{"num_attention_heads": 4, "intermediate_size": 1024, "norm": "rmsnorm", "rope_fraction": 1.0, "bias": "none", "optimizer": "muon", "lr_mult_up": 1.29, "schedule": "wsd", "decay_fraction": 0.918, "doc_mask": true, "max_steps": 10160}
Each number is 200 + 30 x the weight over its row's rms, rounded and kept within 0 to 999. Layers, rows and columns count from 0. The size before them is the row's rms in percent of the matrix's.

# down: layer 9 MLP down (transposed), 1024x256, rms 0.0647, rows 289-315, columns 128-255
# up: layer 9 MLP up, 1024x256, rms 0.171, rows 290-316, columns 128-255
down289,031,224,149,185,219,182,148,159,184,238,198,187,214,129,188,210,242,189,214,239,206,160,181,219,215,167,190,123,250,234,185,217,202,229,225,207,150,171,303,208,230,233,206,179,231,204,184,201,224,210,214,227,170,222,209,200,155,166,187,224,239,185,203,161,182,257,195,185,207,198,207,140,252,152,246,225,207,218,252,198,237,159,191,236,177,204,180,191,255,190,206,208,231,183,194,197,248,173,249,211,264,191,235,188,172,189,190,191,225,191,191,176,222,207,190,187,185,247,183,200,204,184,208,190,116,208,216,197,173
up290,108,242,216,238,183,201,170,186,218,246,209,198,209,178,199,225,117,203,192,238,263,228,138,196,225,174,162,190,199,154,185,231,178,270,190,249,208,209,186,176,155,200,225,182,164,225,205,194,189,176,142,227,164,175,179,198,218,234,169,215,193,192,207,244,251,181,259,228,187,186,199,219,211,209,190,194,182,230,187,143,210,199,234,194,221,198,144,228,160,195,247,186,247,205,210,227,240,205,194,216,210,280,168,203,219,193,231,158,224,248,193,193,182,177,187,177,165,182,193,175,250,185,225,173,213,209,220,173,186
down290,109,178,222,186,207,203,205,213,187,179,216,219,317,201,209,163,188,192,161,203,209,173,158,223,182,192,228,172,223,254,195,209,209,153,215,181,168,186,246,174,171,168,201,213,219,208,176,215,220,182,222,180,149,218,185,198,175,148,168,186,224,221,231,212,165,212,179,185,179,203,274,222,199,158,213,114,161,199,220,174,205,195,164,203,186,235,186,234,218,244,146,204,196,212,175,234,181,165,172,214,213,200,169,232,143,242,205,228,235,209,236,208,177,231,259,160,264,226,222,175,193,139,210,199,180,225,229,164,163
up291,124,174,165,216,216,203,176,168,149,205,213,190,227,200,120,239,229,200,225,174,162,186,169,166,162,180,262,211,185,206,178,163,179,163,246,202,176,194,224,134,191,128,179,224,246,205,198,210,213,247,242,218,212,198,154,196,176,183,154,263,179,233,194,222,260,200,215,209,217,188,210,200,214,235,173,217,185,219,213,156,188,201,249,215,160,219,183,246,259,221,211,211,150,211,178,181,286,223,263,230,168,251,143,142,175,231,168,183,147,202,205,179,197,220,184,202,172,215,159,210,218,171,164,216,186,213,202,221,188
down291,130,180,187,214,177,182,180,181,176,214,242,132,244,216,200,219,204,209,165,223,259,199,154,162,203,188,238,178,159,221,185,132,197,210,284,214,191,245,212,123,203,196,177,218,206,161,203,143,239,203,183,224,216,196,204,187,153,202,181,141,222,213,193,197,185,161,197,254,215,131,222,187,244,176,245,190,138,222,162,183,144,147,153,184,195,188,153,164,207,204,193,218,125,218,207,225,222,163,245,169,146,198,267,298,194,216,212,143,209,168,215,160,195,231,228,214,207,211,228,206,213,197,191,224,206,236,177,168,192
up292,107,225,233,240,154,145,216,223,169,224,187,180,194,189,217,195,185,185,230,157,189,183,171,200,196,207,165,170,159,182,204,136,214,158,223,196,172,223,203,196,201,233,206,166,180,193,244,195,235,202,205,212,213,187,197,240,208,172,174,202,198,196,191,185,149,231,245,306,219,222,184,186,138,181,220,147,253,184,175,187,235,193,152,183,148,196,217,251,261,165,240,227,225,188,206,188,161,187,170,187,202,200,259,199,208,233,207,185,192,209,235,195,192,167,197,129,226,188,217,186,202,201,230,212,190,194,196,200,218
down292,110,172,161,197,209,263,174,185,199,140,173,204,225,228,184,228,194,180,179,218,157,236,217,213,257,188,207,207,231,190,189,225,193,213,199,218,193,211,237,145,172,185,183,206,232,208,150,222,190,195,241,183,187,241,222,175,196,199,210,170,182,201,229,221,161,198,220,129,201,209,218,234,217,238,250,251,159,162,217,216,192,240,269,242,245,188,217,171,123,224,199,151,222,220,212,208,231,239,216,190,200,122,138,210,184,168,202,199,181,229,198,217,267,216,159,272,190,203,214,214,206,140,199,182,243,283,255,149,212
up293,136,207,205,172,252,214,152,227,185,222,158,163,203,216,197,190,192,171,215,226,197,192,177,174,190,254,152,252,166,133,184,192,240,185,112,206,178,178,178,260,175,218,227,254,170,170,206,222,202,231,200,192,195,227,185,237,201,199,169,243,163,228,213,209,218,142,238,206,147,244,156,201,216,210,170,193,231,231,151,189,229,208,215,215,172,206,195,235,201,187,190,229,205,266,281,233,201,194,204,205,221,213,194,212,229,178,196,161,188,203,202,224,237,185,151,183,274,182,180,159,202,124,206,153,221,172,199,255,212
down293,125,189,248,172,234,232,207,175,213,197,179,207,221,194,185,189,214,260,222,237,211,211,161,205,184,215,237,193,198,258,216,193,212,179,175,210,120,185,201,165,263,193,217,197,211,142,159,177,183,195,232,165,245,180,175,209,198,176,225,172,201,223,200,189,161,156,165,257,179,156,206,178,184,229,161,187,170,204,180,154,172,196,186,198,205,196,191,172,190,204,232,155,246,156,159,202,211,184,186,164,228,218,192,225,249,180,205,179,187,161,219,200,248,194,178,233,154,220,207,153,215,207,227,223,197,214,232,244,172
up294,087,165,225,166,192,197,210,151,206,226,214,180,152,188,222,224,201,234,197,164,195,202,186,163,220,187,211,167,177,181,192,151,173,155,200,165,215,183,210,140,209,253,208,253,231,173,167,194,223,115,207,194,132,158,171,154,152,238,209,191,238,232,183,220,192,230,188,242,129,278,194,135,220,230,181,178,197,145,212,234,241,197,178,230,195,183,185,239,247,171,178,174,194,195,149,181,237,185,175,221,159,235,206,190,201,175,200,176,241,230,131,266,186,243,154,202,215,187,195,209,167,211,256,201,213,232,188,180,154
down294,092,268,173,210,181,201,227,195,195,196,270,202,233,211,217,188,183,222,166,200,180,251,201,168,194,215,188,206,209,160,238,187,174,117,197,189,199,169,236,175,197,193,141,196,192,217,210,198,201,142,192,218,174,123,207,186,185,213,230,258,201,183,186,202,240,181,216,134,178,186,210,211,176,209,167,217,226,170,196,241,153,187,146,168,220,172,194,152,212,227,133,157,151,216,189,202,219,186,205,230,185,229,217,187,193,152,194,265,186,255,135,252,175,181,224,198,163,209,170,193,288,230,250,202,196,154,193,183,184
up295,020,178,188,185,210,205,122,141,222,206,167,158,199,167,203,244,196,207,265,172,243,194,234,253,145,213,246,134,203,210,236,215,195,188,208,163,193,172,228,137,183,201,244,211,196,196,232,196,200,209,236,182,181,237,174,174,193,209,248,271,239,208,145,180,170,276,199,262,229,227,230,191,234,198,243,227,183,179,176,185,199,245,194,209,267,175,225,164,194,196,185,212,175,183,218,180,223,166,202,223,179,151,177,164,216,229,153,233,145,226,200,198,264,192,138,188,220,226,214,208,189,241,122,148,209,206,215,205,151
down295,017,239,199,207,205,211,271,272,204,175,229,211,199,233,171,165,202,204,132,228,187,215,208,118,205,193,170,261,214,200,169,188,210,197,204,254,223,239,176,263,180,167,150,184,202,198,220,196,186,189,160,193,195,211,199,211,211,188,155,167,130,192,260,191,232,134,224,147,162,172,200,194,189,231,200,167,203,190,224,211,197,188,200,206,134,232,174,217,201,220,209,175,204,209,194,198,144,222,191,176,203,267,201,232,171,177,224,175,269,196,185,209,185,230,273,240,188,198,203,232,211,184,253,225,168,148,173,226,281
up296,062,189,164,296,167,187,258,188,229,218,201,174,204,195,218,221,234,138,148,217,204,180,173,186,228,220,200,176,235,170,229,187,180,204,182,211,217,197,191,181,271,203,252,216,246,231,189,214,176,210,184,275,195,255,199,181,130,194,206,203,205,203,225,195,187,264,198,231,196,183,247,196,218,175,250,185,208,200,179,151,190,186,230,209,230,170,202,144,238,186,194,241,210,167,202,189,192,225,244,214,154,240,208,192,196,213,207,226,168,235,238,174,180,200,189,198,167,214,220,195,208,210,193,263,200,159,223,151,244
down296,059,257,179,129,182,209,216,198,126,177,181,248,148,268,218,245,210,195,220,197,199,216,226,165,241,169,212,197,223,245,155,189,193,197,227,184,202,294,191,188,173,212,169,164,205,224,209,203,204,170,178,194,218,196,248,167,187,193,196,192,226,227,162,209,231,182,200,192,233,208,205,225,180,202,183,186,196,211,238,200,221,165,237,195,186,185,174,211,183,176,247,169,199,249,150,159,189,193,202,124,244,148,201,162,215,175,175,149,231,146,210,166,177,215,220,196,238,181,186,238,154,230,225,210,206,213,176,244,176
up297,013,189,206,245,243,196,213,235,264,201,207,248,203,198,183,224,161,173,201,151,174,186,155,154,205,147,147,233,203,175,161,149,200,224,231,238,223,187,152,185,230,203,153,206,194,225,221,190,156,234,208,163,255,235,117,206,243,163,217,214,227,194,172,189,190,223,220,181,248,197,165,250,163,202,145,206,250,184,208,137,202,166,226,225,155,187,165,215,183,223,230,185,204,237,201,206,202,214,205,207,242,186,197,207,190,213,190,169,235,163,186,219,224,220,186,187,203,201,189,216,162,175,169,241,186,243,238,170,208
down297,011,230,243,160,187,254,200,163,163,215,226,147,197,192,178,197,244,219,215,272,211,192,209,251,224,256,204,215,168,249,273,176,202,185,152,147,151,199,214,190,194,163,232,190,223,193,171,180,241,219,172,249,170,178,264,193,151,197,164,209,194,233,230,222,217,197,175,217,192,168,192,121,225,228,264,190,140,193,188,234,202,226,133,156,222,213,229,202,223,183,174,203,203,194,181,191,214,207,169,220,168,192,197,187,207,187,241,218,134,222,186,181,169,179,197,178,211,225,185,207,228,206,228,148,193,177,210,200,186
up298,120,182,181,161,176,141,196,243,148,230,213,238,201,200,154,213,185,171,239,234,174,145,173,183,198,168,138,181,203,192,246,200,181,214,152,194,197,225,167,229,185,173,226,189,219,182,232,151,198,193,194,217,196,203,232,155,149,195,257,291,216,223,194,172,142,219,143,220,205,233,197,254,154,159,280,172,255,218,166,233,159,192,249,268,193,205,142,146,145,216,196,187,205,172,195,212,194,140,217,198,207,165,225,206,205,225,171,169,185,219,207,210,151,213,226,167,191,190,186,207,216,165,206,179,189,175,212,237,225
down298,116,191,160,187,224,178,196,229,213,209,164,230,210,263,201,205,221,171,188,163,190,219,205,204,275,231,239,235,137,209,187,194,204,169,160,217,166,222,224,135,208,199,185,175,205,205,256,211,228,236,179,232,202,222,241,188,287,216,228,241,229,232,251,179,164,244,190,231,231,206,176,168,193,210,205,272,207,216,202,187,165,208,195,248,196,270,216,151,176,153,195,205,250,220,219,214,152,201,215,173,208,216,230,108,204,243,170,193,181,170,191,188,213,258,203,186,232,203,237,178,219,139,198,168,216,191,264,188,197
up299,021,185,238,227,209,202,202,198,235,233,241,206,186,210,221,213,218,229,237,190,203,248,235,194,218,215,205,236,217,184,247,200,215,214,222,172,155,159,213,173,210,245,214,261,176,189,199,196,164,238,165,199,212,284,94,211,195,208,187,206,224,282,194,180,175,221,221,153,270,207,177,200,190,183,205,197,202,197,158,161,214,160,206,177,181,198,171,257,248,211,215,227,200,164,193,242,218,214,219,205,219,163,155,206,190,248,180,185,199,180,243,211,235,227,152,206,205,200,201,270,194,230,155,174,149,183,170,190,193
down299,019,239,146,163,181,203,225,182,172,186,163,223,223,177,182,208,206,183,176,214,213,148,166,194,192,166,208,171,190,214,216,182,207,169,198,236,238,226,157,251,195,134,147,167,234,216,240,206,222,205,219,211,191,158,264,204,212,175,194,223,176,137,186,204,207,200,200,232,179,152,204,223,206,236,234,178,168,225,211,200,199,207,162,178,193,209,201,160,190,165,171,155,225,224,207,130,219,233,189,204,164,191,252,189,188,194,208,214,200,208,174,212,167,226,240,160,157,197,184,147,187,194,248,220,240,204,178,200,212
up300,133,221,199,214,164,192,240,248,222,242,141,219,254,234,218,125,232,250,202,206,184,182,194,210,235,205,201,202,251,171,206,214,241,253,206,143,198,219,152,211,191,195,217,225,185,204,175,165,203,157,238,198,208,186,144,201,178,114,249,187,229,172,173,225,159,262,223,233,165,203,228,201,204,191,214,197,156,200,174,172,234,182,246,187,261,124,158,198,225,155,181,178,220,182,191,198,223,196,229,185,238,184,210,232,91,197,171,195,225,223,222,224,214,222,216,239,126,156,214,186,192,234,236,214,208,222,218,178,176
down300,141,182,235,151,198,223,212,189,219,221,204,175,223,205,240,208,190,184,202,215,226,231,233,187,265,207,181,201,195,224,171,221,185,179,214,190,164,225,209,257,177,204,210,198,217,157,209,144,180,216,188,182,210,211,250,168,197,172,189,172,190,148,258,167,253,217,169,192,219,229,303,205,185,176,206,228,189,185,166,214,168,184,202,193,178,270,200,194,260,157,169,198,172,245,177,160,201,158,200,193,208,193,228,130,162,208,251,224,218,222,201,163,199,241,193,173,192,207,203,235,215,199,194,190,203,187,283,224,225
up301,142,279,197,206,194,237,199,173,197,216,159,194,186,162,232,223,187,209,192,190,208,154,212,258,199,237,213,188,199,196,201,184,186,237,230,230,210,170,239,191,190,192,236,165,199,202,162,224,226,191,156,187,173,277,145,211,173,224,187,194,235,198,268,213,213,199,229,124,226,249,175,210,158,210,181,177,192,159,228,218,145,147,231,228,217,252,274,180,192,261,169,153,203,151,140,207,210,215,241,208,205,203,201,222,166,230,226,279,202,191,176,188,216,228,198,200,152,201,156,197,204,165,167,194,185,170,148,249,231
down301,127,188,225,211,221,169,231,216,181,203,229,298,210,256,188,188,246,190,192,186,184,215,218,175,215,222,230,238,242,269,191,187,207,214,248,190,226,193,201,178,194,198,139,162,189,171,238,227,186,167,204,184,161,137,230,170,194,205,205,135,211,203,189,212,187,226,200,255,201,204,270,182,158,218,197,218,185,209,190,230,214,204,190,218,189,214,221,202,195,209,195,169,206,160,222,206,165,251,267,197,164,202,231,257,235,196,158,222,222,190,152,207,213,212,181,265,230,271,192,139,145,187,189,168,206,166,197,195,209
up302,153,221,213,199,168,237,216,158,256,178,157,221,175,263,168,269,188,190,225,152,175,212,195,169,182,203,176,196,155,191,159,160,170,215,243,202,173,159,167,186,131,219,175,240,175,199,284,244,232,177,200,204,194,184,198,163,242,167,235,181,250,207,160,204,188,233,196,236,236,204,164,150,192,233,172,203,240,136,189,219,238,220,247,195,203,176,207,170,204,187,208,195,204,159,234,177,233,173,194,283,204,202,216,200,273,188,193,202,184,174,206,203,256,158,180,146,132,174,158,170,236,176,184,190,194,197,184,223,181
down302,148,195,184,195,159,164,207,258,190,217,202,165,167,223,233,214,209,192,213,225,181,230,188,212,229,154,220,188,197,227,238,241,135,184,128,187,212,228,219,238,181,218,191,175,161,167,219,176,143,203,240,201,212,219,217,223,240,220,184,183,264,205,177,180,174,240,194,212,214,186,249,191,202,189,245,216,187,200,228,170,201,246,226,196,199,121,202,188,114,180,211,225,144,153,213,191,222,205,184,178,159,168,208,150,214,206,171,207,196,236,207,233,231,171,188,261,149,164,171,184,202,220,225,197,237,195,225,197,224
up303,124,183,228,191,162,208,199,193,159,117,218,164,229,224,158,185,230,209,170,211,241,197,205,225,207,211,213,174,226,230,151,243,173,161,229,220,219,189,181,205,179,186,239,182,214,231,167,155,177,172,205,175,171,183,173,210,159,245,232,191,240,185,233,173,204,242,166,237,200,206,177,185,246,245,175,224,159,195,212,211,225,203,215,208,229,212,152,218,171,180,193,176,162,124,226,230,231,235,172,174,191,206,213,179,200,167,185,192,259,139,199,193,178,217,260,231,145,170,170,193,216,195,206,204,177,195,219,208,222
down303,122,188,232,199,148,204,196,202,166,156,177,246,192,181,206,250,147,182,224,183,150,220,265,201,174,158,167,159,204,229,174,190,232,188,168,181,200,188,236,201,208,176,249,166,165,190,175,148,254,218,204,194,227,174,201,203,180,202,191,230,181,246,194,220,263,184,176,247,182,219,246,207,145,238,169,180,136,227,204,231,192,132,174,191,226,242,198,263,207,162,176,207,215,185,191,175,214,192,230,221,200,257,207,249,177,201,200,187,204,171,209,227,194,177,230,143,169,193,173,151,161,253,215,196,226,223,162,186,125
up304,125,210,225,151,191,232,220,205,177,189,180,229,234,225,198,172,221,216,169,234,179,172,144,230,187,208,203,195,176,181,248,248,181,251,139,199,207,200,196,156,221,197,181,197,240,241,206,187,185,157,235,204,239,220,229,209,230,242,176,187,158,174,208,207,199,135,252,238,252,174,189,257,150,199,206,149,178,181,154,184,200,174,233,206,177,165,250,204,177,234,194,224,200,198,161,191,200,222,238,159,190,221,230,220,148,159,180,185,201,225,206,193,229,309,202,197,218,203,173,239,193,174,214,186,200,190,196,167,194
down304,120,209,217,158,217,243,203,150,201,151,216,158,176,196,193,199,235,248,243,194,184,228,191,240,182,242,168,236,237,163,165,161,219,202,169,204,154,193,204,218,195,255,237,185,224,266,179,199,159,231,188,189,248,212,179,220,216,223,192,202,169,171,189,178,143,221,191,183,218,169,191,229,152,237,232,239,168,171,225,268,201,201,122,183,190,229,206,207,164,214,172,176,134,196,196,146,181,180,250,197,200,179,175,223,174,158,213,140,179,182,172,196,143,182,216,220,220,170,174,248,239,176,180,219,209,226,200,155,214
up305,031,202,233,230,212,232,240,220,197,165,171,230,221,214,164,214,173,180,210,163,229,204,163,202,176,183,227,210,190,149,213,226,200,183,234,203,222,207,160,188,226,193,165,168,182,159,143,168,202,168,188,190,193,153,249,218,176,219,189,207,192,163,229,213,214,220,223,237,156,165,222,215,180,210,239,192,151,136,137,209,184,197,209,185,212,223,241,206,143,237,220,201,151,246,180,165,198,194,152,216,128,281,157,185,175,196,218,191,196,199,181,189,167,184,207,242,184,142,209,169,218,205,255,195,266,193,232,171,211
down305,026,207,159,191,215,170,147,185,178,193,197,167,212,206,226,188,229,210,219,230,159,177,233,213,208,206,204,151,202,196,163,172,217,259,181,195,160,199,227,213,146,220,247,215,223,210,242,243,194,242,222,158,201,253,157,180,246,207,251,194,187,249,207,185,185,207,171,182,225,206,193,173,202,177,106,175,239,257,227,181,223,224,220,208,187,200,176,200,243,182,191,187,240,144,209,201,203,205,233,192,263,141,204,241,190,226,176,203,157,207,227,158,213,219,215,200,268,244,159,208,190,216,170,191,119,248,229,244,180
up306,067,193,179,173,235,219,194,190,174,193,191,253,179,200,153,250,168,232,176,216,227,218,207,176,170,182,201,217,197,239,196,216,182,133,187,215,224,211,165,240,218,213,239,154,177,210,242,222,203,196,246,175,253,255,186,231,194,208,194,180,225,175,254,207,188,249,167,200,257,192,200,256,208,199,149,178,139,146,192,176,214,187,213,194,226,198,190,229,239,193,207,167,179,209,229,226,219,244,200,207,200,257,222,214,228,197,228,144,235,189,209,139,205,215,223,186,237,198,181,199,180,203,178,198,164,195,189,188,198
down306,063,197,187,194,195,200,184,137,246,189,190,202,220,215,274,198,228,192,289,183,260,179,204,199,257,191,202,223,178,170,202,232,200,269,200,176,172,181,220,191,168,223,164,215,195,134,160,172,231,204,210,179,188,187,201,156,223,246,196,236,192,201,165,170,167,191,248,202,189,184,200,162,183,220,202,178,238,213,269,182,200,225,181,203,206,261,158,192,121,201,189,256,207,239,155,168,210,178,192,170,222,129,193,190,177,196,216,174,171,224,185,181,202,224,174,197,194,225,203,206,201,235,192,181,199,246,169,170,263
up307,114,210,200,177,173,247,174,209,210,209,173,204,202,191,171,182,200,208,185,201,172,209,177,195,184,204,207,220,216,199,193,209,183,237,228,259,209,193,241,181,185,158,186,181,194,223,211,206,210,141,222,214,209,203,181,192,231,151,205,193,194,238,212,198,193,220,229,219,235,255,228,306,182,240,225,215,173,188,185,214,244,194,173,196,240,207,138,145,185,210,180,235,190,245,192,227,281,175,175,210,207,228,150,216,201,210,209,158,226,172,215,307,177,155,205,188,219,194,238,197,196,170,212,184,172,230,172,196,211
down307,112,262,182,177,200,202,236,176,212,217,190,148,188,164,199,163,206,170,156,223,173,178,174,235,173,190,216,202,203,198,206,231,244,222,209,161,188,177,174,144,261,170,184,207,178,176,247,156,146,213,219,198,172,194,111,232,168,132,199,237,211,235,212,211,154,203,179,263,157,177,199,249,154,211,176,208,210,199,122,132,206,186,182,273,203,158,215,223,207,188,245,231,247,209,133,277,204,230,182,202,208,186,238,243,169,135,215,203,198,180,182,174,212,198,211,225,193,239,217,195,189,242,222,197,192,181,196,227,160
up308,129,218,202,206,120,219,238,216,219,230,227,203,223,165,214,211,144,152,181,209,236,209,228,197,198,244,252,207,184,222,206,232,164,170,211,177,227,111,221,198,178,201,211,163,177,206,210,144,181,169,138,212,161,170,195,203,189,180,199,171,194,192,251,206,186,173,203,226,154,153,145,176,243,235,248,190,182,199,222,236,187,190,224,171,157,171,205,168,143,199,236,192,184,249,188,209,214,220,198,249,196,218,218,199,231,181,213,186,206,215,148,257,211,206,254,188,220,242,177,209,178,169,181,209,184,229,176,179,191
down308,133,246,228,186,209,208,209,156,170,213,161,174,189,188,200,240,228,189,204,183,209,213,180,184,173,181,205,171,212,173,222,256,220,259,192,135,168,200,177,180,187,147,164,246,209,222,219,256,179,181,250,183,190,209,217,178,226,190,147,211,172,270,189,185,202,233,195,207,225,173,198,159,181,232,239,245,227,207,183,170,236,211,151,188,175,234,209,200,181,255,171,200,201,195,235,204,229,246,229,244,211,199,226,225,190,224,212,206,218,155,227,262,210,241,216,178,153,189,198,250,170,131,169,205,195,269,233,196,191
up309,128,250,167,269,218,199,158,120,175,165,187,183,244,192,210,183,237,244,174,155,162,201,163,155,176,203,188,202,167,238,209,198,168,197,210,200,248,174,146,153,177,211,167,230,212,172,196,224,206,189,211,168,227,205,214,262,152,195,252,215,213,198,169,183,187,137,202,214,196,209,200,177,169,214,190,233,209,186,184,238,229,177,162,191,246,241,229,220,243,216,189,172,174,145,137,226,209,173,223,233,205,232,164,202,198,209,208,217,181,213,183,215,193,209,263,229,203,201,211,212,186,213,209,229,184,222,196,205,176
down309,133,212,195,204,189,222,199,189,198,161,162,191,174,245,186,203,180,227,280,162,142,204,209,158,165,207,252,242,219,128,208,213,186,217,201,237,192,216,202,233,177,173,194,194,215,204,200,217,212,259,165,244,221,185,177,282,149,227,237,220,215,182,163,211,206,217,184,140,194,183,205,181,211,258,227,178,214,215,199,229,186,234,221,214,202,186,202,192,153,224,208,195,252,171,214,191,196,269,175,218,197,219,263,209,186,188,265,185,197,201,204,186,197,181,190,182,177,226,210,167,235,216,217,265,225,214,234,186,241
up310,057,172,219,177,181,214,207,231,150,223,256,220,261,261,194,159,197,203,189,212,216,260,191,211,181,148,203,212,223,183,202,199,192,180,137,195,187,189,203,233,200,206,198,205,184,220,192,243,252,217,183,208,219,214,176,249,200,200,138,220,135,249,158,223,147,162,213,149,240,274,158,156,213,212,207,188,221,227,171,155,186,161,261,103,197,195,216,199,176,147,232,226,240,180,207,168,206,187,201,148,258,226,191,209,248,206,205,179,185,174,213,225,193,212,211,226,235,225,217,236,204,189,226,203,198,200,149,195,223
down310,050,219,182,189,244,194,222,198,262,191,150,141,169,123,197,231,217,179,264,200,174,169,247,186,187,239,164,210,192,213,227,233,227,223,229,165,203,178,177,153,200,193,180,207,227,202,217,151,189,173,202,164,205,201,208,158,168,199,218,190,283,191,273,225,236,215,169,201,159,168,274,231,237,181,180,201,158,175,193,231,241,209,177,272,224,201,180,202,193,231,225,182,145,230,208,183,235,191,222,227,135,199,204,212,154,203,203,205,195,223,207,171,185,225,222,219,205,185,160,191,202,196,201,242,180,256,205,209,141
up311,126,224,242,187,193,244,190,214,169,150,192,212,207,164,173,193,198,200,194,216,180,169,236,211,197,198,251,192,133,182,170,217,207,240,223,206,243,195,182,187,173,223,185,199,224,226,255,138,113,171,211,217,230,225,155,153,186,213,222,160,153,201,202,235,200,188,234,210,209,210,197,176,142,195,187,251,161,218,195,249,180,205,206,220,175,176,122,225,172,172,159,185,194,163,223,186,192,229,217,220,172,219,258,202,231,239,207,219,221,139,239,203,239,197,122,215,225,188,191,163,238,189,224,224,202,213,223,268,229
down311,110,150,214,197,216,170,187,161,259,255,210,181,148,199,202,211,197,222,182,214,164,215,186,250,216,215,199,223,208,149,183,152,221,194,166,193,172,232,216,176,251,243,193,208,221,180,193,143,182,165,250,258,155,240,214,162,235,181,193,189,179,199,169,216,172,215,219,176,206,148,184,152,269,186,212,170,212,184,146,184,218,183,173,188,202,171,157,184,190,188,188,197,247,156,222,183,222,203,195,154,191,229,264,211,193,181,235,144,142,237,188,203,203,188,151,194,233,228,139,164,176,164,248,243,177,182,222,251,187
up312,077,173,237,190,233,178,172,219,170,212,173,243,207,178,210,156,212,202,175,164,197,193,217,210,177,206,225,154,176,190,197,233,146,175,226,161,242,180,195,222,205,183,195,181,177,244,239,212,204,262,219,216,241,200,182,210,185,238,221,179,182,221,217,181,216,199,194,196,234,198,144,97,239,219,174,239,190,185,142,205,205,213,213,175,193,195,217,230,213,213,175,168,204,210,234,218,232,140,164,220,174,204,158,193,186,222,229,233,223,263,220,276,204,177,188,229,184,156,175,213,183,213,138,151,217,225,194,189,214
down312,071,277,207,203,193,212,232,228,243,259,120,164,238,243,130,168,220,148,246,244,190,207,157,150,267,190,240,204,230,146,250,169,213,215,161,213,214,222,208,170,213,165,171,154,173,222,213,187,208,210,197,209,187,241,194,206,163,183,188,226,176,221,234,231,224,155,266,238,213,287,205,198,204,214,224,227,204,159,252,223,154,177,220,179,213,179,176,234,169,225,199,167,163,205,199,162,158,189,217,153,239,196,207,209,152,213,174,265,165,168,224,177,166,224,199,174,217,196,175,230,202,197,208,220,187,199,194,279,225
up313,134,213,223,165,252,212,227,194,150,201,183,176,175,248,183,240,222,170,184,188,218,169,209,213,185,224,195,275,194,220,275,154,227,165,248,232,194,167,239,240,187,141,193,189,201,185,196,205,244,203,201,196,212,151,176,204,186,136,267,151,205,196,211,226,231,185,235,202,175,187,215,215,222,150,258,186,214,181,218,170,213,195,236,244,220,226,211,238,188,265,267,205,184,194,233,180,192,211,155,193,254,231,176,211,130,203,246,245,163,182,212,216,208,260,209,179,229,183,236,193,178,191,182,247,153,174,185,173,213
down313,140,203,217,195,217,272,178,176,194,162,196,187,205,252,204,227,197,165,189,227,233,185,194,166,210,209,223,250,192,204,225,239,185,202,182,193,218,166,157,279,190,171,266,192,193,231,174,239,185,192,159,239,216,178,209,210,225,195,197,166,230,185,180,179,238,226,194,146,190,202,212,144,213,190,237,224,209,231,189,162,235,182,240,206,164,205,194,152,157,239,234,189,216,193,185,225,176,184,181,200,186,189,184,183,143,245,241,211,214,253,183,197,214,176,232,190,186,203,219,196,214,192,238,201,246,210,292,237,182
up314,149,252,224,176,171,221,229,178,246,192,242,193,201,207,207,271,201,203,192,233,271,205,203,209,211,221,224,188,182,136,199,192,162,204,216,161,219,178,144,207,209,174,202,180,179,180,192,192,190,194,181,221,148,262,207,222,242,188,153,169,217,199,237,218,221,195,218,209,194,172,181,226,229,191,182,267,202,191,191,210,221,219,183,168,137,175,239,140,239,207,197,197,204,159,184,198,182,252,235,261,212,220,176,210,215,206,172,194,192,220,225,251,181,213,254,201,188,230,238,212,197,166,170,178,178,219,239,165,251
down314,155,184,200,180,203,210,188,196,194,220,276,205,183,205,179,184,197,208,184,248,195,193,235,192,222,260,216,244,206,157,192,208,176,192,261,181,200,197,190,250,188,181,212,189,186,208,196,259,242,246,175,219,171,217,218,225,230,199,204,226,161,217,181,178,182,227,218,188,221,175,214,236,215,182,219,203,219,141,218,192,229,241,234,170,201,197,227,169,143,186,156,243,145,190,170,159,173,159,244,150,169,175,157,231,232,208,184,219,216,213,204,235,196,206,214,127,240,153,189,216,202,218,196,151,224,198,257,186,233
up315,031,241,239,242,163,189,189,161,196,241,165,133,214,223,167,235,204,164,219,176,138,201,217,204,227,219,177,195,221,218,224,187,183,171,189,236,151,195,193,225,244,212,190,211,211,196,167,201,193,221,183,248,222,125,210,222,198,225,180,208,181,177,171,151,232,157,252,161,237,174,194,203,176,234,204,231,163,220,157,199,195,199,217,172,218,186,206,212,173,228,207,203,179,214,231,203,171,227,136,113,199,165,191,250,199,214,212,170,248,232,211,218,165,215,173,226,227,172,207,176,196,231,243,262,202,171,175,216,216
down315,032,216,223,163,168,203,146,219,180,265,173,155,258,248,223,194,206,215,195,173,208,167,158,142,193,162,139,201,216,158,211,204,185,223,240,238,153,208,248,205,197,174,217,207,213,227,204,206,234,144,207,227,157,203,225,154,195,237,179,237,182,169,213,173,258,171,245,210,247,198,194,113,205,189,205,180,167,209,201,195,179,227,193,193,220,139,150,214,255,198,211,213,131,231,214,200,224,267,219,211,201,212,211,207,244,239,186,227,227,201,212,199,162,202,201,205,224,195,192,150,207,183,219,173,200,172,157,188,192
up316,059,148,194,164,201,162,209,199,266,170,215,155,192,227,196,217,193,220,197,177,202,241,232,170,191,215,211,194,198,201,244,184,250,253,201,179,204,181,187,186,172,194,164,132,210,175,178,148,228,175,217,195,210,166,232,211,220,254,188,192,184,234,200,207,197,180,182,209,266,186,209,212,170,228,255,226,187,150,159,157,181,192,164,166,173,188,176,198,185,182,210,165,201,229,215,199,167,264,136,145,182,238,182,266,175,189,181,124,164,163,235,188,205,181,155,228,249,223,163,180,236,223,236,198,210,249,189,143,203